python train.py --num_hidden_layers=15 --hidden_size=512 --num_attention_heads=4 --num_key_value_heads=4 --head_dim=128 --intermediate_size=1344 --vocab_size=8192 --hidden_act="geglu" --norm="rmsnorm" --norm_place="peri" --norm_eps=1e-05 --positions="rope" --rope_theta=10000.0 --rope_fraction=1.0 --qk_norm=false --attn_scale=0.0884 --bias="none" --tie_word_embeddings=true --parallel_block=true --extras=["capped logits"] --init="trunc" --init_std_qkv=0.0246 --init_std_o=0.0306 --init_std_up=0.0353 --init_std_down=0.0353 --optimizer="adam_hyperball" --learning_rate=0.00651 --beta1=0.9 --weight_decay=0.0 --lr_head=0.00678 --max_grad_norm=1.0 --warmup_steps=200 --schedule="wsd" --decay_fraction=1.0 --decay_shape="cos" --final_lr_fraction=0.05 --batch_tokens=131072 --max_seq_len=512 --doc_mask=true --train_tokens=745400000 --max_steps=5687 --dataset="wikipedia_en"
Each number is 500 + 40 x the weight over the matrix's rms, rounded and kept within 0 to 999. Layers, rows and columns count from 0. Numbers have three digits each.

# k: layer 4 attention key, 512x512, rms 0.0246, rows 411-510, columns 384-447
# q: layer 4 attention query, 512x512, rms 0.0246, rows 412-511, columns 384-447
k411:520538453423509496492480559486496476496529538512501509496512471532592506526562456421522472478488561483474517553501511537508454489511483471523482465502442480563471496522513456476527483491539517
q412:431533525521505577499590465504454597558472532465512514524474473504498480526515491514498528500473520525538467430508547556491457579513503567541507477492521597467479451457498639507486513559480601
k412:405495415484527477543538548574533447551521529445615494519555542522558565529480484476537520527435530374452554512646503490489360448469500474500524537444486518478574485498468453421505448426492504
q413:527509466495560486484453452546581516517523495399468558557474470508585500467447480482528514494468519542537524439449498486476505455461586514462454484506520537563515600501523383537456445506532448
k413:517508548497543494515463470564514521450547485468485536532607471543560523470509385468532477487555536517489541496455478502478458535552473477555502482534397482530493512447501508449462486501531478
q414:463554575462461480475472508476511499496460537489451414485480480446490420494494523520459419461493567476518502532525486535484499578497519449510566492416519433473506381458524548438432508531429517
k414:476461530518517474537599508530492498472490569462476417528500510538538502587566453448469464563515511508559556532463504521579425459535434579509408492488527495442527457516519506517462558532565471
q415:452539576465546500564515457465447521549529430522560528518516492534509525494488494539482471509493549535540486519411494509538514529478529466509425479506533506502513613492574452510558476505538582
k415:466533449455445469443533476483514426567556471466450473445494491509543495556564457521453424442496524449518566512482549504427521502468511550535577433464480518546539453432446498495464481527571441
q416:524548472532479521488510501505537467508460495502453461534481460450464486500481461484469416474525514463433513503568501470513486478524474475505510571507487483526525461572534472447525469551478489
k416:553530536472529555508522409488478505472469505575533486495484487458485475592503541521443492538515534519570445511452505480510543458527503486496468488519525571498460515494518505584592482482566516
q417:486527531482421450424486504546606493559505481579501447442517465481497483526500473531537504532521466500476458439539464553514428545516495512453539465516469477541535512517476548526417477525437480
k417:503428479446522495476585481477433555552513433484494513491476534527470543519506505557458497471513464546474568501536510511525576486529506467476490502443549456459455463505505540519477503509437518
q418:552450455533518457440541408502462554476547493464478506514536439515547505524457492471494549481516462487493533469536515434433539551504472482407512515484421546554489585545483499517459493421476456
k418:455536463559513568534428494476518539475502498498486499549445481448519463467445566541494520509503439478512509451545426539508521479460497505553474572572540546525546513544463547529473530523414526
q419:424576503480520467589522505553487468476413533498520494446450531504492604501529539461522458507530511532537497483554519491521561549504494412561548498460454480468487525415547508581497513456482471
k419:489480560512482428516539422501500516468450515500468497517538527546541471477473586545510558503505514482508512488510580472485524470531514452398496518524543530436471502497537561509545505526499437
q420:563426493452488449475543513482487498573519469465560524461513547509474541477473526510497474542448539566551496447448560475483484427488577568506443410548506527561511504535527507534505502493513465
k420:538535590437463525496495580512489486513549541465448516537539448564531499566599482475481456495462519438482558525514510591480449500485509527535553530444486440569560479465513503443420502509481486
q421:526498464522541501472502539510528527525526530412521476511476444490537469480448460511496423467475452447581450425554563461503537505481544549520524517550475517500495513433527474454465501480547490
k421:482476429479524435496460516501458484476558484454454515505514482463510542461547460483531539456435467481438539505476487512475475529564498591529526478494435476566534514499515531488453501466487440
q422:495477530487551464492526511397551507559541468526441452471527502500531528478508529515500488516480488503518476475472568458535517436490498475455432445578498483521485475528501465496475517520490473
k422:424477474487521437597472543493500607499497519435490534557500534529459503464504464495496500472462484537403491519451526484521564541474501488555536481483528501532466477528498477493451516489539449
q423:586481477510552497491502494509544517559556434570493483502488548476492499510412552554510512514525530517493503495528570501506526539461450499455503535499475467506459553535482518499560463465541455
k423:458439496550487493495466426452478440485479499490439539547509527504420489454488590510485529512539421536467510453517508466471584518525536529479512529537537478498486509454502517511454464415468508
q424:460465439464493494453441522520479514518536455509489509496491546503507549482519501499485518503545419499510607451463472495497438524547504462515488431487524467492519570545525567500433544477548450
k424:551573560502547543516483591485520513493471456532496458444540545492499481460457522480552566553488523492501494582537507491413533519490456501488586465532527442521448511491481533520462478440470467
q425:495470480539404518508465564483446456486547444552492427490529492522492447483446516516524456489448492447499427473539451465526520522501523524514548451489456498430471575464551495510465505450497418
k425:513491448509511501429566533544419517524415471570550530521462528543487544549526532425530483528551442445455507481588541478489523474489473455469456556553538566519506534554528500542549484543498576
q426:476503479477546437476543531481499489546521452444497551447493510449543471503531541522525493482456501539535534440496533547502508505516544505491492512547490494530478474479485497518427494519481498
k426:475495440488545450484517481564518480477562552482489501492474477555529474470506387489491489497500517509497542533485546520514478458487522490560497462452494490515496518498491518471430500484565539
q427:572484456545517421566490508416541525536499453536545480566494517438538520518476425522515483558489514544464485449532486525533503453543489488447493530527561464514404553500442448478495539528505573
k427:451506481467441506499476559526513448483588490439432494534463452511422504489533461464485462417546457488476540494494409471543417486496518519564482491517477481553529546492565562446565448533518496
q428:491502525508465471477463490544532505527459514560573386498504524545497534504445565461500560531557466439528483486514476470505522460412540503506533491458514501507524556531486537551502490445489472
k428:480455556566516508508556471520499505528446492532492549491490495508499455502438591536506510507515470509482487463528485491470567491559437509442505530504533517477475525475472516487468459512466497
q429:473497617465490507552459527537494485463450498443521470537538537506484499483546539512499480555440521507446523535467490525569478498464523425544460467480485474503452472562485537545500488516469485
k429:455488512455524531455563541487555461522509584495444518515538449454542517571572406482445412497543607559570489515465551521513374469456492436459452492494510475435544456528490479445560488473551538
q430:543558499479495513430486503426604502531505487468455529552559519419489611453541471462569528476457467476501461453528522484544526437516489547490476500536486508549495579509470493520521423439609505
k430:495426474530505513449536512487567474483489468476463522566568505530550526472516509495482514520544482467465527488513530507533560514503489543454512444512480445500534545518431496441508489536467439
q431:487587521482480474512499488533491525527515548507442480515454488510561494501534498486524497491517492469429624478556449509525498536451523514555486469496510503497569529504488421507473521548543565
k431:474460516500570564504501380561430491506483463413452460513473536496438544441459528540530512528484436480436474467536537342463495531569422513485428578537522473488496521534451572497537550516543497
q432:565574510514575528494528534513581500545464471459460474477495512479474549507494488456466436515471532552533454465511494481502506568513494398514510486513559449508531515498501541450479515488539579
k432:470515455483470407498501606501494463498637547463437452566560400497565453564607395422436513472444600517413481576442574607581353477478572514504546400477464474509471484525493521383460472493589493
q433:464544546488524561498521484457426465451514498493464499466577486528549467510534403416548465544525577526538478501503481566507435443558516510513498530515437482562460463488479523477517466475526544
k433:558460490491438497470493476508486483494556513501480471520511487494515525485494514499489507461477520525488477478444518541527441505470488504484481519465469487539464480521472488476515464505539518
q434:492438509507528487587438559547566473511517529447454449511476475530509455476518483437497524506500478494519526509549429459470470449458476570516573511475478545484449529506521505440463497458472515
k434:526485432510529535474492506499522521473454549568560565514520493543512521542546433500515506484445524539486446498532476441492438471553536397525470526490468561573553492584560511530547536527562460
q435:531521460465475506555564497553553511500500403570537574595478490581504563471485490462560436418562512490486484522428493436517502546492486522497465494519519498531470544510531529584573519435518483
k435:454577568497478500455456550544442529511571546466490449467537514538478500505507505545534522493522556491443508444469444539495448524469546492576595514477487475508554561410469467519552453530463501
q436:518421507499523498505448541521491565520502528491520522420510446483479517522595542511510604505516447519449531546535472501479485479456458497417477461470576512537561509551467394549465535463529517
k436:526500570541472548466498470481503497479512529495483600474483534397556428481527463564420454529500465469529459548552471485532502546490518453513513502501483467541568523519560499490522531542503460
q437:513522503491496460473585467462483512522497506468405505418537538453535546526455508529478533442520511451564494514496553523546528545555440438505512543502374499510550463520464497403446484492445505
k437:511512516503538439545452545492510497520512512450485474575529451516517542426523520508492517548437538499493454576427506553537455468484492546512439474548492445567487461495504528418431574476530486
q438:493519489516511489502552564481516456531507456529565564500539534459482484494495496456514484517452495504550431568491540492559482421549508530567442482501414485471473436522489528512454445536523511
k438:571443462445542498520487528451479504549481500492493465535566420536513563521533459490500532457471536483488458539453569561513503530522483535538521493455558496513475482442517476473551520457506508
q439:489501520541433420457526490439578479546490477489464516477499483492518485534532525510524502447484470491463488495470505531502531503527521479547489504500501517505513477517513457554550393554487456
k439:460469455542574538579459425494406511437388528546491513470438486500468481476485566522539553587473401496438444506509578567535641464489396479474501573511587520494457512549406561530441564489511551
q440:519463520474547560553478494500424515489487560417475562551397505478441516482515536508432404491508554459566485442501513491472465430456463501442573522512496467523507443526505560483532471438473483
k440:474483490511491492538523509519487493481475493570544434500533485506460478460460434481511526492535539538506574502494526447479429582454471510539484459497514496444540543543509456505486519481479502
q441:525586460525454537448498479500519523488521534509433463572517548450495526591486492476489527483494539436465500539545519528467490516541428488524491492503559510519475546512440451519443516467512508
k441:532470517527503536532475466477486477584515438552549537471509528525498506446473593493465496559542514576565499475482526484501615462531509494474501513504546498477488512544487538519471448498480452
q442:484520465487565535465554487490527433515496520426564528448450473544445452502514566493467482525512538471464535575514430523508491441458475492501540537503550502466477455496583486463497498444508516
k442:477448456546484455468441510544500532446491444563453411457490566539523506477460412522561528520422459445469506465441492501513529508530469475501542522422500517522497578543516497552547514519482462
q443:465533507538466484571497476465501492523407495511526453491510556577434471554488476468457504579535474470522470526492478523545456449522513518533544483466505489461444522527546529521492528424480538
k443:492434441508441485484504433479539498594451491554513547533577501523565533462465518504520495458530484556502515478516477481497522536490532446446544501492534519561491491537511491512464486535489510
q444:419352459592507458584557471506447496514485475526513444474532499530485481450410516470430486584502487547501510509450422483543491500549545497435478493517504512469442469433495536502437537488475485
k444:430497504563460470450459486516455459457456526491513507549493512509510493494484471503551532394414500474483483504521478463514397572533545526514546501421491503464483518424598525488557513514486533
q445:489519447558517558506453470488515512495495436480539610495526537453550501512563547480488555450519443513521473548513579507477473472500473572525494533469541541530497490538406516436451494482562503
k445:532535497528485524506484497525503492457448474538502450496507494433489447480476435493512505508554519442485396537584469541516507534452497431528469498490472445473481485497485480510495552487461557
q446:600520487507404486547510510424543472525526590462473535414487534524467560479560466473463534474438505410548475506489511479492518442572467564509505584408503520467531543472502456454466408513500510
k446:530462422437516482485439509463518501426482426553565486560541479504434506480509483425509473483560464514432465514462595438496509531501644481427461473567425502516429548531522568536527558530471510
q447:508448457481543519535558479505478519517552483465509466512441480533451544516480442530455544459519423468498570496497507539549496527466451466521495505510449573417549482477496513479478521504529516
k447:418502504573501506475468594497493518522511500513580495509561529516514493492479447565512499505514492511472499540530465416488444414426475421522517528533467483490582451490480484549529522461530551
q448:525526465514604467557489532508458539469513476534560510472497425508541384410466619424513448549463490535550490556445413492547529482517471510479479471516528531422443463445469489461420498543505486
k448:541535503485540485525427488501500492424475458449475428499514503560511537497543403519547460445512568404542549490501469553484370526481533500609551463423495489511528519501577490491505574515520518
q449:449483456498525518485504492523571536527500520435585520570488487513502526523473440484457482559416483555491477470420547472524525517528588470621520442463582498477512544513520529529521527511483478
k449:486514511600510424497455527540429476561579488505524418449536499432491411498546511502467501472483460505522491495538502434487411452493467463516554521536467522530503478462486466523447470481513569
q450:483543573455471600464567547525553530470375496463446461483462464528426524385539470512447556410483507481530508488549468533435539442487538529507493507550527510515540457508390411533537497499527559
k450:517431502479557482454529473516449457476521517516519479520558455472421472494481441529467490535383536464467466525464498522544483508480493462520450476466495478466498512545483498487494538508524507
q451:534553472553474489471493488466484550552503539473486522568460492424479478530479504517453502474450450458459461505503542543515524523535490510518509556455538480481541472563488506494496534559515558
k451:490486426523543460524489423507523537456460475473494467527489485488446518388431484518512556530525428527408507485557506460527573459479463478433451555546518620498528557507404490489466543478486480
q452:486511502468542532468430528505453551456523447490483522496544520523529539564532486502541501484533519498494572547536460553468488424482561419515524508436541408506518564497480472492418487521502496
k452:429438515533558530531528361480521451473467475508523515479452651484439511355382564587512564507540429585513532446505466402462663585567493483405558473570579533433469575505518497588500518482488488
q453:548454497556580458541478547543555513437581516592514500457457480488490471536508543568435557530439488499472500491440444497491560497486432526468495528507467493478481523563462449442456511492434431
k453:516547509532499507469506541454495468495495493441516499536523511477509492491502496533507470499525486521489534482494476528501503516522480485525472502547488496458558467497481477516463505492481481
q454:517489513484543437525500477478502531516540481510496465576468528506443583506507463492541474519515464562521495522484518510478499513546448524576514480448501519459439532425497557524577516455516457
k454:423488451565464496469506464482501490409479406561593471548566494577500477447402558585508573536465421410481521480580435333484558523457525509438471455539527475407584623536460536483474527498506494
q455:456431523581497535523536428529453548559524523468496511439510542568440523482532540576497491520536466455473480521526513501477529525492516520488485517507564484466498532495509456498514491510499478
k455:483511472501491456525476458460471513492502559475513512507434501454522464458534522536445514485508514551466507442535530489470518512531511448508522508512499508501510492501502496516450511516429478
q456:515428482486538537426484506499527542486499501453449561475482515468523434513500519533493524508494474512496495506506529523483497449462482534500537489481537514603538445498499546511455481537553482
k456:497591499508518478543419654536560460460645498507420450483521487447565478489568326409471557492468579460573521526521518586478349498486526519532534530456509356496493478525568488441433475507419405
q457:496534404530482465530462434526513446541556522475477533591570478493531476480462479468519511455471518529545511501498530536449456546569513528522446437549436537492497440475546497587511500519499490
k457:526453512486479504483492485502498525500485499478456511505534499516474568531523518456491470518504446482495550507508520485488530522488427543508484484468493497525507547504480448428485519489458530
q458:512495485497493512516564473506500523493494464505511530429472545539526492463491535581448518512500481462496512537516516474535560483477490506498513459481548493447566496452475496538473546460446493
k458:507672489352472445455477636565439387570730625431395498635683370451616517607640169285502409444445775518512510582436561775519066428423666591605529434529271345725407299537610449379599397425608573
q459:610634436415470494457520619552437519577671618416394555588655383443706425526637273314458334476474788532648465587436534669546194502461536500624409445504394352659406361477574436373597441422647626
k459:489462474496527534496462523476510479513491474503538488493488512488491528503468525528530511512476488503475494496493511492483553506498497498502530472476514523497512499481490518510485519511485493
q460:492511526510517486512475476475495513485493428533524457436470524503461477468497523562576498498555501457514488414549529486517536564430525480520499521512487466495535548519515522535565531503460433
k460:517540514518503497483553486532456496484495471515474528472510504463495480492532517520511525521484478502505509478501502512492494470493461518503513540503464478497516476512483539491472479498535501
q461:504460493533506515414575504474531541504537584410464496512482434500399423532530515532448529519473480549490495507593450497440457473510489498436481461537579511427544443519467538551524479517451499
k461:494554404430497531513460539472505500522510613483556456591527494478608481489569415395500459544477612490525532565472522606508338524515516504574524480451500506597398505549569467515577486473553524
q462:454536454476491537493444541530444560488469537550485473548496429451463485545479473513530458415531514493464532474594477528486428494485478529615564481476449488429488505489449488496592496507514505
k462:535528503519538501481524432475485455516455480505544483462461539469493514469452572495525545590489484492505455520557468493500573509532432447459469498541556567483543624542544511502564566486530514
q463:532476451562494490526469543506525528518485483538599478480467485502455462523471472455452482454575552460440567544503373481532474500486474468555494502508476450466510504542474507463474550554484510
k463:525517525458484543456480535469552469497487470503476476462508511418447543494540523529550563502464531534582503478449485476528570528516473573446579507541482496489524471453545533557522463560562447
q464:438502465556497548561443478504444512432507524511544527508507515510473535466478523557450552502541477482484498526537482515495515536511462455475535507505491508465533499462532434574489467495523545
k464:495572479456465520418490462527521457557575557459439482499549430500606524570564406418511437506467603539510531520501514556494341487544513516570496480544457455563511417467564446442581434474506533
q465:514527494476569441470511508496504551512607393495440488558535439545542511466562438474479501531498520489530483448440488465510498528450597552521517515510532439571494517485516528484561430557492549
k465:439538488464535493450517481537449517518494522506513493442475477517471511488436489527497513446482487517495500480492476506522535489474455474480484497506479554490472518482511485503458517484538513
q466:493550451457456527529492489497497469563542454541446451460489569516486500477545467431529408505507534513531623526516446508460482476549511433477580503491415494493450524453469488442464557491483497
k466:480449538504506550439485498521515515474457500570507483491494508549478519476533534536498538507500510507468523498492483437535509515472552474482525477527506545475503519521507562489513498498521536
q467:488460473522585460495492541520491598495480493481457487508517474495486508487472529514463516510503505471532552499524575513522450398526479567503521558513465553479490479435556482504530471477489504
k467:420463463602456521519466448520453508456441528511519497490462549472475529420412565612518542494432484459496438486551430447499610556498505423505461491476581506472536571474527529433477544525462449
q468:509468526404423516463591533469533472457525409532449452538514580556477480497499476464527548541522498510559555587533520484502502504541536444489550510478462480451512495573483470490461553474479470
k468:475523524542475508509406491504441454449466554542554449431466515528508459460490596493511522511566562549513419451555487523592494457444596404430526475550577516544479512519421556528451546532515592
q469:581509537510377499505509499458569501504483554555443384454502509402424475437457449517538512475501536477544570512550517556572441479558564517469494378516538481469509509516561450518520534548467494
k469:552486477476573493534474458485462462566486496563511548583475508526492481542501567467526430524530522461493530476552482536509492509489539493513480473517575447547514505540527508548551527442470553
q470:509568468422426485425455562493515464556540445507500512525607453484522488462501443470567482468494550493514614487523559523493471486495553465560554522548464478570464439455531466525557508477554558
k470:522430530512542524538506464502514523498502449499510510449474490483454495480470571550505533527505441485454470457511461440501647516488471477439492514465535554483506551480492476508463529524469503
q471:496545500505478527518488517451479484451548510559594470504476531464536468450510513456483507485483520515534486550508463496560561499504445509484455471434482468508496454461471471438449528495518467
k471:506384588554492484572495462428528525513394485526533509461471538523449485474449541589518504480544461541520520444485448447521658523571536594481508485569509602458482531455412524585454524541452475
q472:490530523467427559527485476514511516493462487468483571506475510460462467442498516488468627478474445562525554486563565513447515444512529481517533432467586526527562449527519464547496493462561553
k472:524527572550474491522485496527525513535508537497461560506480514493508439586553436513483430585548563470464450489491476631534456496512472446494465515510508469508477440533507476481521499572473523
q473:524449445543408501520557552399505511568518539432526450480495459509484529574421549450447477509450371474493401534580511510545500446519475494522483483542494533439486505485542522420451489488464511
k473:496475406408517489506387521511490565503473498473523526554534489547528489532549493464585564518433447509485532545513510531488439501534486473471515488509556524529470507473584507527515516464502524
q474:432610407458526475513508479471439436511534448443561490485496442478544463501469496481480498454534473553461520460479447511520483451490633436524473448461501486482495486484570487532521529500499563
k474:536602481520440464504479490542481485566553531432469486426477514540465477520487425467524528468449438450528527503495584501542458461507442440530485489517507564606453454496491536481555490569511511
q475:511519546543523454442540497464492443529490488440414544527515392486460509496487447507516459562525500538484493561457486457462452501590510472512477529518486487538480519572497497412554479364516517
k475:560487424512511539468520457470505452529451451498541490508414502476415475484503551545469467507437385452501509482508527452495576496509403543518518437465530574422476537464431522583498536484464470
q476:531439475526426495505460469524490591479542573512487511574442491497453521560452481533476467507558475513466534526472533561476447499480482486556500468430463579441576464445541540542612437500519461
k476:513502499475540576491512482477456455511446484458530441483499514462569484462480544503563594554490463482492527481573495447497561552514474470450466481551580463459527542497530501477495542447521496
q477:481492445507496483557514480476523479485519542496529506458475502563514507480536524483430528489441484523477448466470563477482504444495500534482452465429553553507516493470447501437457514486561439
k477:464464568534530473571447482506544549436480539465544511519490452480457477446447457497520443470511475561533505498487464422473523577543531490541504594531435510517468456418528488557479434439467428
q478:499458508414646478517431534462516488434506432517517528517450452525487501459562483420515533586484563515465541505459494452505487530444498436478457506524489545493439525534508530518540542452516524
k478:457509568568463576536524511528545475429455467521507539463430570424370507545494531530482450481558482389566532483420443478469518522483436510484530488532511562412574519431454475513503485525481427
q479:516519482556494505548537504498407474492472599486472541509470443514520485464516540524487508481526445472553444493600512529451515555558485572497535538422481564417610536516559451456392482574552535
k479:533452456509566483525471482543521467527550470425514457539512496473546505515509414465464481481481521483479485541462547541538376445514514487499504487518482518541438509512495540483552547481515523
q480:473528508475532489501407451546486532506498488485497470522451443561515442554452548477493426519583580529513532454603425532521460517490482519473471445426529481502514501529468550432456548470509547
k480:449450532553497415555554486502537490491478498473501496499511522462501508405502468495512641484521491522505558498473534437519584492537483587495558488501458488541502535552483517465469487515572405
q481:532460441491430606412494540485547454474483449453453563504525582427496506465518534513464546502401529442447532531507517540492572420534502461493493523542551509576469519477482431507523490559519509
k481:531509570532547529531421536505495525511572457536464456467526437502473499416446492506429452540517483468530505423520480474528600506491510572527488540498500513398493456505512455506477493516450491
q482:552494463457522516445573500501493495492443481493534514481474523483476471518514475509483580470520412488394553467380466460545512491461553570482491536566446549473416509579556540556558446442553504
k482:469477550499480539457489575567508555521529501483525493545518542517484538534508474568516465498446470485480574525439416541430545469526556482493535449476542554496560479492392477485490448507500563
q483:553486459406482484510445483463515523496457506529450443474487512434523446501573542513482533466495525577485511526431520529546534424523525490555470437498462499487475466481545460556521530544517451
k483:450564559589524434535512534557561484480524501485472552509550524546469509443542464514489464467485475445474506508469486472485534593505543509472509539506500478483462552469546485487437499455500476
q484:500473465527533466582496448484460484438450475548508520416504471533493544515491509419521479524451550460570475518432492523523475473528528552473517586465460517472521498519474445404456486530463433
k484:527519510484449561464532466478574466481482516503466548546453520437469480496451435424455487490519608524619487516519492491506458466483498506521454413460470520514517453507582516529549603488553532
q485:556445539543461574540523442510451557428446504569443528458529590575484553513476535475486575586499513534521531483477515538536487550568522464497459469474499516539486484528495549489521494530515490
k485:474501544475477488490446522496551452504488564518498544540494455470553474543499520461492435492456544546544463506543497586544468486511468499471503589464520466515509452505591510454553516492460572
q486:526488499426504548517563453448550486515536550486462490445489517512511420577515514519481555485529497547483471517535417487510462500495508432498495446502469442498472540561538469437380536537480572
k486:459500546535563466561433546491513490536538473453519529579552559489508522557542448525499498507502474456472508593447520595519450543525549501519566507516523476570456462507514574518532471459571540
q487:522528456548404557506491552453538560554458484534452549561512555487498494558507483542515477478518426530465503521546490468468524575497493517511508472440550509542570457499423432513466470452486568
k487:574419485442498554504472480515534514488461468510560508491552419494521510496506547480477539518514400540461556450488519506522538473526462519538468530594526477464507521526486533488477559579441440
q488:506519509528432513535488502467488512531490517612455498552506487505539479484536477495453539512512523568469485448534505516439542534457494454507457521440534467498541470498504498549503532483502519
k488:473458568486531488558546493527530441484505436443478532548497442465429504543501515490508491512533475493499490491454549543527450502504482554457491552471458481489524496512443512428509445541465453
q489:459484619505485501475511482555483532530525521499535440483482543507490559470487493572483551484573532474486541427528533534502472464520495502470520549499469512512579535506594511533565440461453588
k489:490516456437456520524526479476444518546510537525526570485538530467576474538493546507445472510474540487498449539482447552487474481397537484471477464485490487533499456520437445467563518509520501
q490:525488500530543430470524473512469480501487507534561478449472552487534344516498486465506458567477530506476514451539458476462500510497492530478448473558507421501365434544469553475486501626398523
k490:485609516477511418543456538510487521529525522489464390490455482496480535499534529496526465458465516466521531507522461589463451566552565562559519547478518484555431464484534488523463493400516496
q491:542480478400455511519509552503540471551498497573446452569501492497507574527570439482574465486506495528541573519604522472552514563481479436616537485493501502441495392423498493493541531518536521
k491:418462525545554569537554472492480436505505450504551580494458552524428513482523593521480571516563464482508456495519495492548473468576444478494494486545534583430538544558446523546472499527588521
q492:504563499478436519463403463504503443547560493456517450515545520459548475481524526503520410551474487526508550522514539563562479423562467533545481556493470513507483521474492582497483500562524452
k492:509493492517524491504534493491549487531471535497479528530475451518473512422491556560467526443525499508519493484548511466466588604485584531424506519484549518472401454499506486520493492460449546
q493:503547520476481506478435546444521447491478485502423520535480500452533533546447483479496361565490488455488479576489576511490500494512525493525496505549564496450443481485452535456535510470523432
k493:513494501472490472495506507463502518551500495484484464554423543480469455490471558469540542482476421539517485447569458430459589523515493549428515512501504528427398524527529507573479462470526461
q494:490607496462496462441508467506555477536504564470439517546476478506477496477497522491533536458500538439540466452522554549481483512500526521505471551507491501561538501582509422455513459545504466
k494:534474495532536464500511457467486550526531464424485558494531519481481460507419470495482435519517511522500493543474498489484597502492469516501431457484489472513480486474527521542488501463498478
q495:480507478518514569523480476541487490465426461456569529445440501503559473553581501416507487431541426560480468497481517524474498460486499504518534503469475565529573480474463534509514446534554503
k495:438470518509510474528482542552512492456539527482479464479518488508501497500535374449525480489479595510510475484491491545520377506504512462481554513440461467506417482472471478489535515460449513
q496:483448482482437565514486545545477459432478479463497562475526543450491553459529463447513466473499519509518480481457507504491506482444549531475552524574555503562439414464427492524518531550455433
k496:549487500482477541488512528442460459482464475535578484455468452474415483443450500523459554497538464492542529517554564434571502482497478444514438465474473566315607527541549459473478573511480553
q497:523444472470494426498457517568511482496455476459465525555475473536455507517496546467490492519462542504503556492478500446455479444533507488494499448491446517476452500513420469573532485451493446
k497:421493522536527468494485518458473522442520472495458474575540496526441495430520494516568501498467479479488510461471506436501527592531570477469485446477565508489580570496534491455460473509512470
q498:426502484602480480493513488480544517536543520444502581484488524451496519435495545478421529466453511499521447455428538501518534472500573528506421479495545540469557479538540425568474432515469427
k498:605505541495507490514481483530449515491472498433425460561554422542465583590515438473499388458447521469409516491462535504492521483536397523517495524499492413552493493444474521431513518541479481
q499:483574483493524460432502528560451479530525504464534573523555541466561469550522518545507543455507457497521444491494432530434500463448458569461501458488512460496513554545485432452447483506500511
k499:585524453557507445540511526537584598545504496520424527538520546491460554521499473512480522425529514498479443536562552542470555474584426468498470439541471504569494574530495486499503509534510490
q500:518473517443487517437495516523454444448518442515488549546479456538525429487466494451572537514533518564523564517558436497529495482491522452421494454524419492570446550581496488506511494501506549
k500:480570596501487528486444445496528545545494589466474484413424560479477435564485555517476438475522440521570547433532455510499523507510456466514503508450501535500534523462517458497507521521445546
q501:494468531533523451538482444517475532572445518469530500457521479438493498442493555559456529488465537506531544467516566543529490547578483450455479483545458495476486535474578481513507480552441556
k501:522544447518453504528523502453501463503513548544464482521432443486490475535494487483502462499507547536479490491447476542467454489505490505540531514529439507557491454435521477429554563438463466
q502:517541566411512452469440550510460493565505425473474535565493504519537501501558436501522505500589494492565483551449504498486542515492531579515490551516525542561555481556500573498476473438482497
k502:457486475500473526528500482488534531507483496542554513434493498537458452502386545621491549483558458507473502488487473485467579448379448481458511449458537484460513545478445438477482510529481484
q503:629487484573440451509427488468457484526493497475511530591569516472517513470487510435538545457469487546500547478510522501559472474519480468503565472486520565497526555517521422475503469508607428
k503:546449528506535571402470503517568493492454449515463486534537489532475594501525483464481449583514448523474489502482485478514553475584494488453423447561523516454543533500464519459548506521468514
q504:485559526473459580460474423489484491457444477525462565411471547497413518449539530520432528439567533458545500508544490484486506446537518441447487542448509501543559480562460561535480451477449475
k504:524457546491495472523526514479592537461517505476473530523487451422560438476429499506451472590525627503514483502480505550557461480452489544492526511445494428537454419552458465481538510524459435
q505:625483444452459462490514511470488450491469489475468413446502551568483536501476505481506506467536490532525551496480443433460504510501526436470529465545481391564430507510592474559501464463470488
k505:483462569472543567496465595469489540492530453542492464469573538544526506495549485381508421536490507471482555597406481506525498543545445564500490499535507453537447475493510477526440506523483552
q506:561457463531405565532522504503597508463456492537514510490505506425501451533528484464465509472506511547581440461572626486482552508540512553502552472466581489552497443530499490506525435593498435
k506:502549565480426441515460505501511532538510576535504483527502438497444502495515490409451487531499527509520527496499535538554509543507537566477503485499489429474498437507465422466416496469466564
q507:532558521475560527494468489585484519579507557459495480510499499567446538533544502460533446609476474466516519526520407430491477497506483474553557495492463426473401516524476594488487512480458506
k507:487433528535499488518522528478593517475463424541529498494540533526534495439495546571526614424510463613529519526525514423456525524566486465471529495564514560503527563520526521526480518497541492
q508:593503520564586471522440577580551521512580476531540418511531515541560498505465629479518437556543568480496569591460438510408505506460462510489527531529563432485443526479461466425505535496499479
k508:520477459534508511539521474489456496476523516519378525530489557409463473486520507532514543467405520557543471444515449561471529475551518566547551474470502502494473533532533519544486500459536544
q509:486458495501508585542519457492439556459583548474500459564489569465523527484467516491496545458505471488563490459565511492488499435509492514570513473473555496542592582482515462553485469464525452
k509:471531466523525472450482490531509415493527538536506492500527449528514512478473479395523468579558579492482514479469496484503439477538490513424471465568450389542529479505496527457485432498480506
q510:493477577476466417492541503470489447476460457472436520468520537514518476525541435516553504565482536465463523529526500480487507529494513473474535543514454457444500454505521518521510518516456461
k510:497456498477479538525487530485454558458447487508528445466442521519472535486476622563480549481506495451504481466528484511541568417528545508449496549482581562515506508515540461527481549505501555
q511:514575492525418523545519510441488479465469546452480445446457531485482554521552543452472537524462456414499528482580538531532492467468539485465500514457488529458473505496492514523542433519552515